{
  "n_layer": 8,
  "d_model": 320,
  "n_head": 10,
  "n_kv_head": 2,
  "head_dim": 32,
  "d_mlp": 832,
  "vocab_size": 16384,
  "activation": "swiglu",
  "norm": "rmsnorm",
  "norm_place": "pre",
  "norm_eps": 1e-06,
  "positions": "rope",
  "rope_base": 10000.0,
  "rope_fraction": 1.0,
  "qk_norm": false,
  "attn_scale": 0.177,
  "bias": "none",
  "tie_embeddings": false,
  "parallel_block": false,
  "extras": ["capped logits"],
  "init": "normal",
  "init_std_qkv": 0.0258,
  "init_std_o": 0.0258,
  "init_std_up": 0.0258,
  "init_std_down": 0.0,
  "optimizer": "soap_variant",
  "lr": 0.00429,
  "lr_mult_o": 0.938,
  "beta1": 0.95,
  "beta2": 0.98,
  "lr_head": 0.00895,
  "grad_clip": 2.0,
  "warmup_steps": 200,
  "schedule": "cos",
  "final_lr_fraction": 0.1,
  "batch_tokens": 131072,
  "seq_len": 512,
  "doc_mask": true,
  "train_tokens": 656500000,
  "steps": 5009,
  "dataset": "wikipedia_en"
}
Each number is 500 + 50 x the weight over its row's rms, rounded and kept within 0 to 999. Layers, rows and columns count from 0. Numbers have three digits each. The size before them is the row's rms in percent of the matrix's.

# layer 5 MLP down, 320x832, rms 0.137, rows 100-319, columns 512-543
088:595514448617564563605374496491496458548466433452467500480552393503580528441538487522506583519469
101:405474477573568502529557512506516610453635482442490488421446405609482509466532536582388533502505
104:439320466509487513598516610521465454544500530476459549506439404490537490481526594517517403398524
100:527658440373450576451579552505481571505559614491481512486538570568457521451479475506503514534572
101:599462589509464530514462515559525470560503512450483488444492377461502603497551436456466529524500
099:622508498516523484534503547463487510522511443477506483532589482520504470520491476451507526615511
102:440430474448518487552486475521484561521437566456535526476460607516520489500489445401473492555488
106:528533470429572472609495441521483502525493531434558479514479507495513510532439441449452513464563
099:457506516510500516412593551489531507466494491463569557562437462472441467458515501540407535536464
102:558525569492457580446620453467454457394515432530568451511522437461510450520509489437483543529411
094:512529503515460537514449518451485543495559457474424483445455495503531482535456507426579496564542
098:503536502461594501658507460518455525584484590543649432439578537583517469445534455477580573555519
102:436445511469452485456484525486456452429518566533565516452508424463541443477527488572389438464457
099:512502486513469441487492552504467503524477515468459550568451508448513510471465570530425459538433
104:465531462507448431583498510540508505540433505438519516517474447497469536388481469519421454472489
098:533457578553552547402517548483506408513537500429434558506485398550489438551471458411424561528516
096:445576494486532526373516487502525495540492464408588450498564450600396537479535646493566520436490
095:529510538562517471469526543497524562429584494414396488507420533421546510428536493498410593519485
105:413487403492544422525472510486558522441499465594584536506509488472488506482523476593406528531480
100:425504411544538519543490408464561518562503456541458488528485647524463470581479465489463573593439
101:530479455490469469430419569425502561582611548551543486632494511551497481528475525561521432541482
098:529566513508380602460475540469466503382431482538432397452465485486540487443475495429474556478541
106:520560589508656505483569521524470498513491545465573551519473484537471492514471498549553414475457
103:637524528482416441505458559535500387511479518541592467542419445563412524484495565462449575541584
101:541522419522504537547545520492494472500496552525366505618461500431474503498488563460523474561510
105:457595549530490578439457493504501442546516396527483435560484511525464519441522535447512543520534
102:512489478415448464432449601516555530513416527538490429491442480519494540512499429498532568515460
095:523572478471439548500518471476516496540463538424435511536491490503465526471462472465476456551584
100:423486541499457541537420419424487539411521491528502510524529493418492477543481524474418552600463
100:453583486449659514452500435500505555503524629568465451580431524480484516457449441438552422540461
097:486478389411501493534508499483505551502506511457541518468553578623563530451538435466437451578481
101:432491612528430528524474483539541419511493501568481504460490516556549501501488508526500451551564
105:471473517562595493472462432519498451443549486574512511537459551474483504545529439479507564454534
096:450539512509476486558497492513519558456445448461494507481572452471482494481566576511488583523552
095:601645426532499533564548521469394468546607508545540472520509529506398505401506469530444518444529
094:507510500515561562523458492448492492531548504484565516458497501496532461516499424409478489496559
099:421450450545467541483561517518473528485460537420542546477499438508470554427535581452483464596388
097:516463483478353489591511485545501520576539423462532416401567510603490499489537523521539514442427
096:490552518569527498571483480467426543487576526499575539486495526569569427518482514487470478464498
101:518565544532432509499391494462493442569534515440424508461458471510571487524577532435539509560481
098:381543526539527536532552446451522497484466559518460460449468480543504534539525449483536598519464
107:496527533581532475480458610437505525426533580460541495526574508469586466452455474497425493535547
098:510437462422504484378496555552458536511610495488561534576503498442492524457523630527426403499480
098:478432511397501489523529524559590473443506523524527653600529498483553546569532463427589492524487
094:456472483464383488548522521475476485471500420469544390443507490549528508492534598481554521492489
099:479549478501478466501567427530534484535503572466420419461502458490464476510514601495449563523442
100:502653556488548451492494547481507445593538504515440520422384536488505478543507563532479466458489
096:434484511496583476435466594500554562496481461500503574465436576598447515567506487480475507541486
101:475584452474517523531480550501532514411508485472510485467428579479538487491434456458544506451494
104:501521464490503507465381481471531582538541427507445489551496523475465473525518423499485454445395
098:503528568492531522498406466476458476611467527338529507468464507536572499483468620567471486465528
098:521481468552511504523455483494442599602481395509470488464363439592458535451548460540526484522541
099:575560532507556569498571531471536508561429376514548521484587511591428462537471509432566485481362
104:446527513458569601509410628530532508472610535492473459635486479468487529431544529531480485458458
100:517461563517525420470479580497496538505582541567584475520454465596466565477535555506386520426569
100:501493547502468546527507580471442445397526466487465457496529450463436472494462468500444517520518
100:531487482414489451541482440490488502521525567502449525562411482391547481597517520456519426511574
097:417512531549461520494567501478494508540488519488474502578511493495510533579523421511486463378477
097:538618495539516585536381515485497443476520478503455687525492480501527454546541448435440637556549
107:489563532451483535523484522514478500513553486612514505550519466579538509554499505482528479490517
098:433617470564501447361463519546541499458569554480418585433417543516489524489543451436555466521529
099:495452475534550526516484487475503518627548508515538469467630543489463527508417453546482300398448
104:604444548520476388531501530478438541590491441466494544489452483593417506506531485439441447564502
095:563569543513525533485475390459487578536445461543490493573455464478492483438489459638518424521461
099:513621457505479563437438518514547528506526424635491514470461620452546477535486527505518502493325
098:485514572525498421388402529517553508511518554481512478489388568518498511387534517549471519625447
097:525635528553529494517452478508477481589540424452563510585526438511593522584449455481596435517502
099:435640507538461497424440567494546601510439573463494452461366574452505504497524428394470443490550
092:554460497588509468504507512442494524520515497510556519533564632504486436433558523477563523602569
097:522577647511459549464513520495566497530555309502449419564494584479537495453508542468459568465436
099:515455452423536437438561381481479498541370449461469392472540521441578466530481360488512473485451
090:486507538556485508480433476491514464527439491432496502444395498528461488490501483521552512422472
107:516618459485557438524407505534521454627547488526490449532480506514575538526498486449523344594504
102:469537540441482418572512467475515514435470487506456448579540402485467510450493492493502473570533
100:571513510497456411602440525506524532486486534581559504524491483525581457440489481485497435592471
105:442359541478414529411487461502525552485527513436442500501537497580420469527548528610579513555408
096:492515506531500559502435504517484441535558500518538489501487491419464470492530501516502454535551
099:549516582572448551485504501573519439465609402527490412523402495565506523455480491508514475517516
105:604495461523486475537401498479502465516600487526432489528481507485532423481486520558444508523506
099:484425523551542549622420513482497573531533507512592504459553516494590517560499444406433600510696
098:575405482491393431479590384474401481592475589415481461495432485465491518587478438512565404480500
103:414425491530461534533546538520519577540468563463486509436501450514530511476545458499582507577556
103:560465492449492485524440466511499463452383467418476499549473542538447533434487501447551538529506
100:498526570492538498519522548521498570485494505464597499532437482459586477532495489552579426510494
094:457388462437493451459517510561519457480413440502443553508553550584500478462513623523400504489502
102:478586498547545414557599505479537529412427556441514524459495537444486467506546549554440583556476
094:429457464512428554500504452488434544553443556522557503537493457528471483537547448521597506440432
100:509507573494455465526456522504474598525487516487603509540534478500421513563525330518540488521558
096:467452481523464553564489478490516478424488518497495547590496465483531508460469466505475500499541
100:497560492485522528530560552475557545493425528566560408417402494428551481471479488509444453546465
100:453500568467540562570411582506479573402500542461481612553484452417469471554457496526531500407487
098:507456561465497563415480535490434493416405422496461505536593480514512527464480487493520503550465
104:526574521551490420519507359527426464470494432470540476539497500491508544521496534465559531522510
100:562491551433429459525567455502496403472547492429524558448595465521493556506570593636526520516565
106:540529556489511413501389518466531483459487501437617444574418451589507477532529472351566560451530
097:488494497519508430466551521508518480420518529529584470555492528506487508480516550506502557564466
103:487462509584580607469518404516500550559489465469393522539455544502455493513491449514456587508469
104:457539440481567463495580574466482581549429482526547453469522587407493526527542453473498398551510
098:462521543537599558460450475475441481411514535475508448506474476464458512579512445523637526500554
096:575500392504511474571504435554545540520419530555495446433550480512525510612489423487563455462547
102:550471518412508435593545425536506494586482431474471505495495517493548525492541469481544396536561
093:582456473527541408515420546481543456494537457506494544499500616481548496493497437512613511487447
103:531500567553497450555561576502497485460419546463503445552491546481498508543470446515562474428509
099:480520554430499518620498480550547487448379466512488467527527468514515498551507422475531507491530
095:430496388582505552583538463528488470501492455538456514483483408389573520439507540442486540487538
093:406506500507530497535576541458431588486495491460446423535508441573530501544491558582435523490484
099:526544581579464565475504499445474574456485430522416513479572417422450477568426529496519494490488
094:506583434570443539569508489542511445552470440592454521424525421582450486476506493517434505532404
093:428571453569546515487375456503518459519535497506474575537547592506537486412467553566461446522513
095:516538536508478517458457494487507471527563471429511422534444463511409478568453522476494501505470
096:501516553474482481498581495500462601406530576446591508423515592543456463477474490537516580532528
098:382471486486366461575445434527511552543559464437493586530438518483572563471498520480522534521499
098:533491441514518475459513490506548493641484553624435449442506564571529491519508469468437487594523
099:448450436379515463540530583539505498487500546450558565488438495515521543529501490422448448569461
099:499507488478511527592433539532545490502556435552579558426465524496422494483518511676438464312500
102:523432501516432507588449584512503492491492460521594549619464490607486486403461592451470549532373
098:532544491549536460527477443538484595550493577553548427557562529483492540577520533510470393427488
101:476522435561535620444478424529498527546530520515506434505508473510457501504454585510600544451545
090:486604557518422409488518427497508520573604476511565513460368438536457455525507547469480397463573
094:452531481495593477437399526499500531518446462468554538378448520499518489391442503511534439483407
097:513530509569499458456459463524466445423510377497539526605413389453549532480512438492480510451554
101:518433490540496521539575558486490482416448474615410558438495452476424514519491506513519536579532
095:534533465533511519443487472483484402476530550413505494355492358487416493528483560477449539522427
112:335481508533516451447540448528484538470473475502452471495477444381520459561514461542544588451516
104:577456523501461554607521517496533483596454541473493496501510537476476448444476533585531508508460
093:466507608539495531613430549500498508455450462465537536531436476497432504520501464466590539494475
096:467463602578557483472517462542465479481543526472524385448495436556506483493498522537526420483512
099:579600579473446633511531472577442480411464531472508533472532460420487515505485446564490582477558
099:484541541497525442442484460466512462462539380523591442499598560389464492540495580516487545550445
099:543518497537467530493606442495568490484515515533490587538479520451471512547462459409495459525455
102:500426604454466510515431598503572570533507486515508444512429498571548505486573490520406579448577
101:577549462495502443495384502525509452560499469389534597463580490495544535510584432482496518437498
101:434474460529539468552453530497502554558477500492441553558544481398471474555429584502438434476444
095:502486526496387410473520561464485572507494524495497529499541471531485484440479534402516527511548
095:433424533521483475452574537530513558489445479469520512555519482526458534468498468521551540501546
103:427527345530543542472543473506538545593386409466442497387426478437472479515467569398547505482435
094:572561494378479485571522421479549493469525472544564490529499491441572548612534605513452550598416
100:522477508549580488582504445510563495450494513553433556562477577537541556564499529586494502393612
102:574466589560586469437583449500494549379495497576461575487498561513495531554478490479513561472548
096:499569463559482497435540619499472634551595532590437457544418542368479510425529483524599520401417
096:504499491474587590461518440493510506447528520561447463530568472487472546476501539488466526509507
097:408451418441446415442498507449553575438476606445471508506365540546487467506500529512479486485470
097:435576592534594497471532516540476460478421446544502447519519495550515530565474528510601457448485
099:358521497557462402495568458539532584452496499507502470408474532533571531490480625482507502554441
109:487536505526469456563435504470496408507515444499477490499558519550535546440488406547489505552456
094:438594538441444534493470555503524463490629487521616421427515514454445516475470534494437560592491
098:447510498471457486566552495510511452420563505473517609488473482483456434432462461536556551494363
094:559535503493423565562502503489495533458380485487458412588513485417508462476555475485511487542512
101:494515496439553570580526544516482478545487583461459467430467520423478497473507430545495357500437
104:466532498458492582499477480506582514514648519526509535443458449558492495563421509466443505491521
095:531534426497516542476501505543516509540420426533443502503611475480502490536522547623561508480519
104:550454486379441535536545473457475446523508579503443450479459450451456508555515559497437471529438
101:479464501534672536483485483457541491567466449462543628447397462497466447449482442538568400507486
097:420456582533441496565464468483493369513442504516531487563459417416527486561495581480503585493426
102:447507504526391568482570499517514460452455465535491561473374528603451539509499561419520519568500
107:487625447597492594543477460493424504473423511532370468591525579482410476586508515569489502453471
104:636459472490490515525541521475479553409521547447476505547504504540574523510520573520467473479454
103:443536490412512431497479497517513497491504487479486507424526443556535534494557418525459457547576
130:494492554528447549494501500525579417523520488484425591462462470539459518602483483488364511518584
100:525537566473493523499449534490477563421467400558522482433458542551479483500525532520505596466442
101:543485501533483526493539496517535527453571466512557497577580536520503510563532452530538552476411
092:470503432524482460505563499477461478429579487470432397595443457424548451496494497562492555513526
089:439454505508532491394579621516550538499506510582499573548489525500455567496518469518457544467399
093:530462570456415546471497492471491481401426479548442413535507514533500500432461518453491517502451
106:554515533479469438401443510507521613506527495492499510457459507496456499351522472500581431483473
095:547454550526541477475483465494498481486585500428570540529543477565463476515506507538483410475551
101:506497511517434525475490572506565489490474477541446505535483488467425480539491501506498532555552
174:484453424538488489409496474497522561448573573428493465437448522527426528513552543451534470526513
104:515546524488497521508571529532511408508559505533563557564408414588554513509518515510490518535438
099:482521486617593445464515491543522501533534570516592487590586530523532477484628518508541575521619
099:493437553558502479490551469514541456470473489433496541495521324458535489481496530580485572503467
105:541500549509458431470608502480469405443584493401514578516481431520501463474521461449518514571544
097:514565616543448441490459532501462538423490534490538559416497499530473501527474474460495422525537
100:516495583536645483493469485492539503487421422436519443513544450410540556561522468526524514555535
099:490523403502473452544528519517515422541597509455621444568541449530538530426526560548487401427543
101:508479454512611510510469478520435497511546517540455428538427499490531464475527442542460583547511
099:459574403375472444463457474450479543482470505553595522497579502492509469421503590597498536548557
097:424480505583422348485561486520545579437495486514425509558508510447529478506490490506454535420541
102:452528553521544470523447428498488450450484403579506453509567542571455469523469512557498552462498
093:498544541500452530526472544484516438591479522625360429525425517571457484477477548484487616588495
101:563421500686523405480502435484512432478388503478464535485507521574506498501482548507357497542556
101:464489400549411498453558498511530452520531525529451558476563539465507527463461538516552435612424
101:533466446577481475437431491488464511450403612576428553482513464525529473575515533505516604559483
100:561514420554444504411485496521469415482434527442458562571521508517502477442461449464575489530518
100:520549541568482501449510577511418552521490466537592456552522445527386546495551530520515545512454
095:526488536457523521591548534521491506522493401446551538525521649537532460487493525506425614489495
099:584529537437508462566568543529473464467505388424499523482639490549493508499536451480505412475490
098:517453493506501490573509528512514519429482496419477474614381474504465495541550604556498451499535
091:528443505505461411462431519508503530480492542500487504554456467575506503518515589449480554502529
100:471490477528615584482474471489512416557545471487544665561473481503539518447523465496403473483534
099:535458512536493544511521472526500454550623490532505443411476521507580553503520533533429405424586
098:527470438451457513495424490493523437505549460531536510552438443592535540481507571513479497505611
102:539575543453542456459480519480468446522582567537587517486383483553502452460434494480554493411431
093:435517418468515370499512434540479486448546558521466509474518384526493536447512470493534497498557
097:531466577461508480528534474480522519491482539450481566445397469570549535498540483522465494522546
099:477516387520470505581496415510476546526418555455465452553491455545480435443566465389436542471463
093:460471511500596495524464528489521461451494502505572660445425520421539479463551518469449485521574
097:484557546494461507575468470546517442462499553502476545567410394472518536475566516521500490519493
099:475521468490497568485530464514449455600529466478513425463413473518589493518528428491465500488528
105:435480564394568532437559493552513574501494469494498463512582511515473556452443448591548414403562
108:459491494638462470426408529496503446450566451565453584530512505486449480470520526419540468424552
100:511477464489466458529625485501508544492408526509552436450657429547485512527498532562463421490414
100:478490507536464492555451558472505454561589460457426467547611473507449534463481496473481600612421
097:516494555528545479566509483505476487522453450657480494497491470546504500497521454483433522455543
101:612488458539414489399455434518493544479461462503594443475515545511543508536556579579519582579453
094:479491426676504559502544495501526512451430431443538532475516490534495501447509525466421477487480
106:410549538483479446573557508532452464489407519475580433467509468523661459466522462426519436471467
102:540474568478399561514561482446538477501596494534567577499550626540416455531530516458516540471442
099:538471515512440522580551548508517458497507562515478564579546548497466540400456603555604496509510
104:549511559446450412540444538500506479499481476454587441545476486505479482450467419446606558501534
098:554463528549390541619457457499467450481438585474514484572531502442380525517474517512399481469468
104:472518460495546543520492479485521441484541486565502456466546521488482491510474498537526440513429
099:533472541515534486493450505521491530522516547518490446502513393521498551568454413548480509556404
099:494410558546435503543386514522481494494504490463469551492474515568581500532501558519497427454496
095:468520356440455558415574484428535584553481470465458544427470577542464515476482665485547480623491
100:490441479516636434543425517519468493496473464494513566444555542604466551446512471434422561445529
100:499498590577553403444472414510502493455464519532476472463438514504412505497547519524492497536505
101:430562525491462608563563568517537581503517525458515633501491479506506597508497492581479503490426
099:468449501444432585544550528467484533498566508484487506407534489491525462538429526426475482584447
099:495521497505572484410618459503482525459528474525560452491564483491534492529479505520533472398525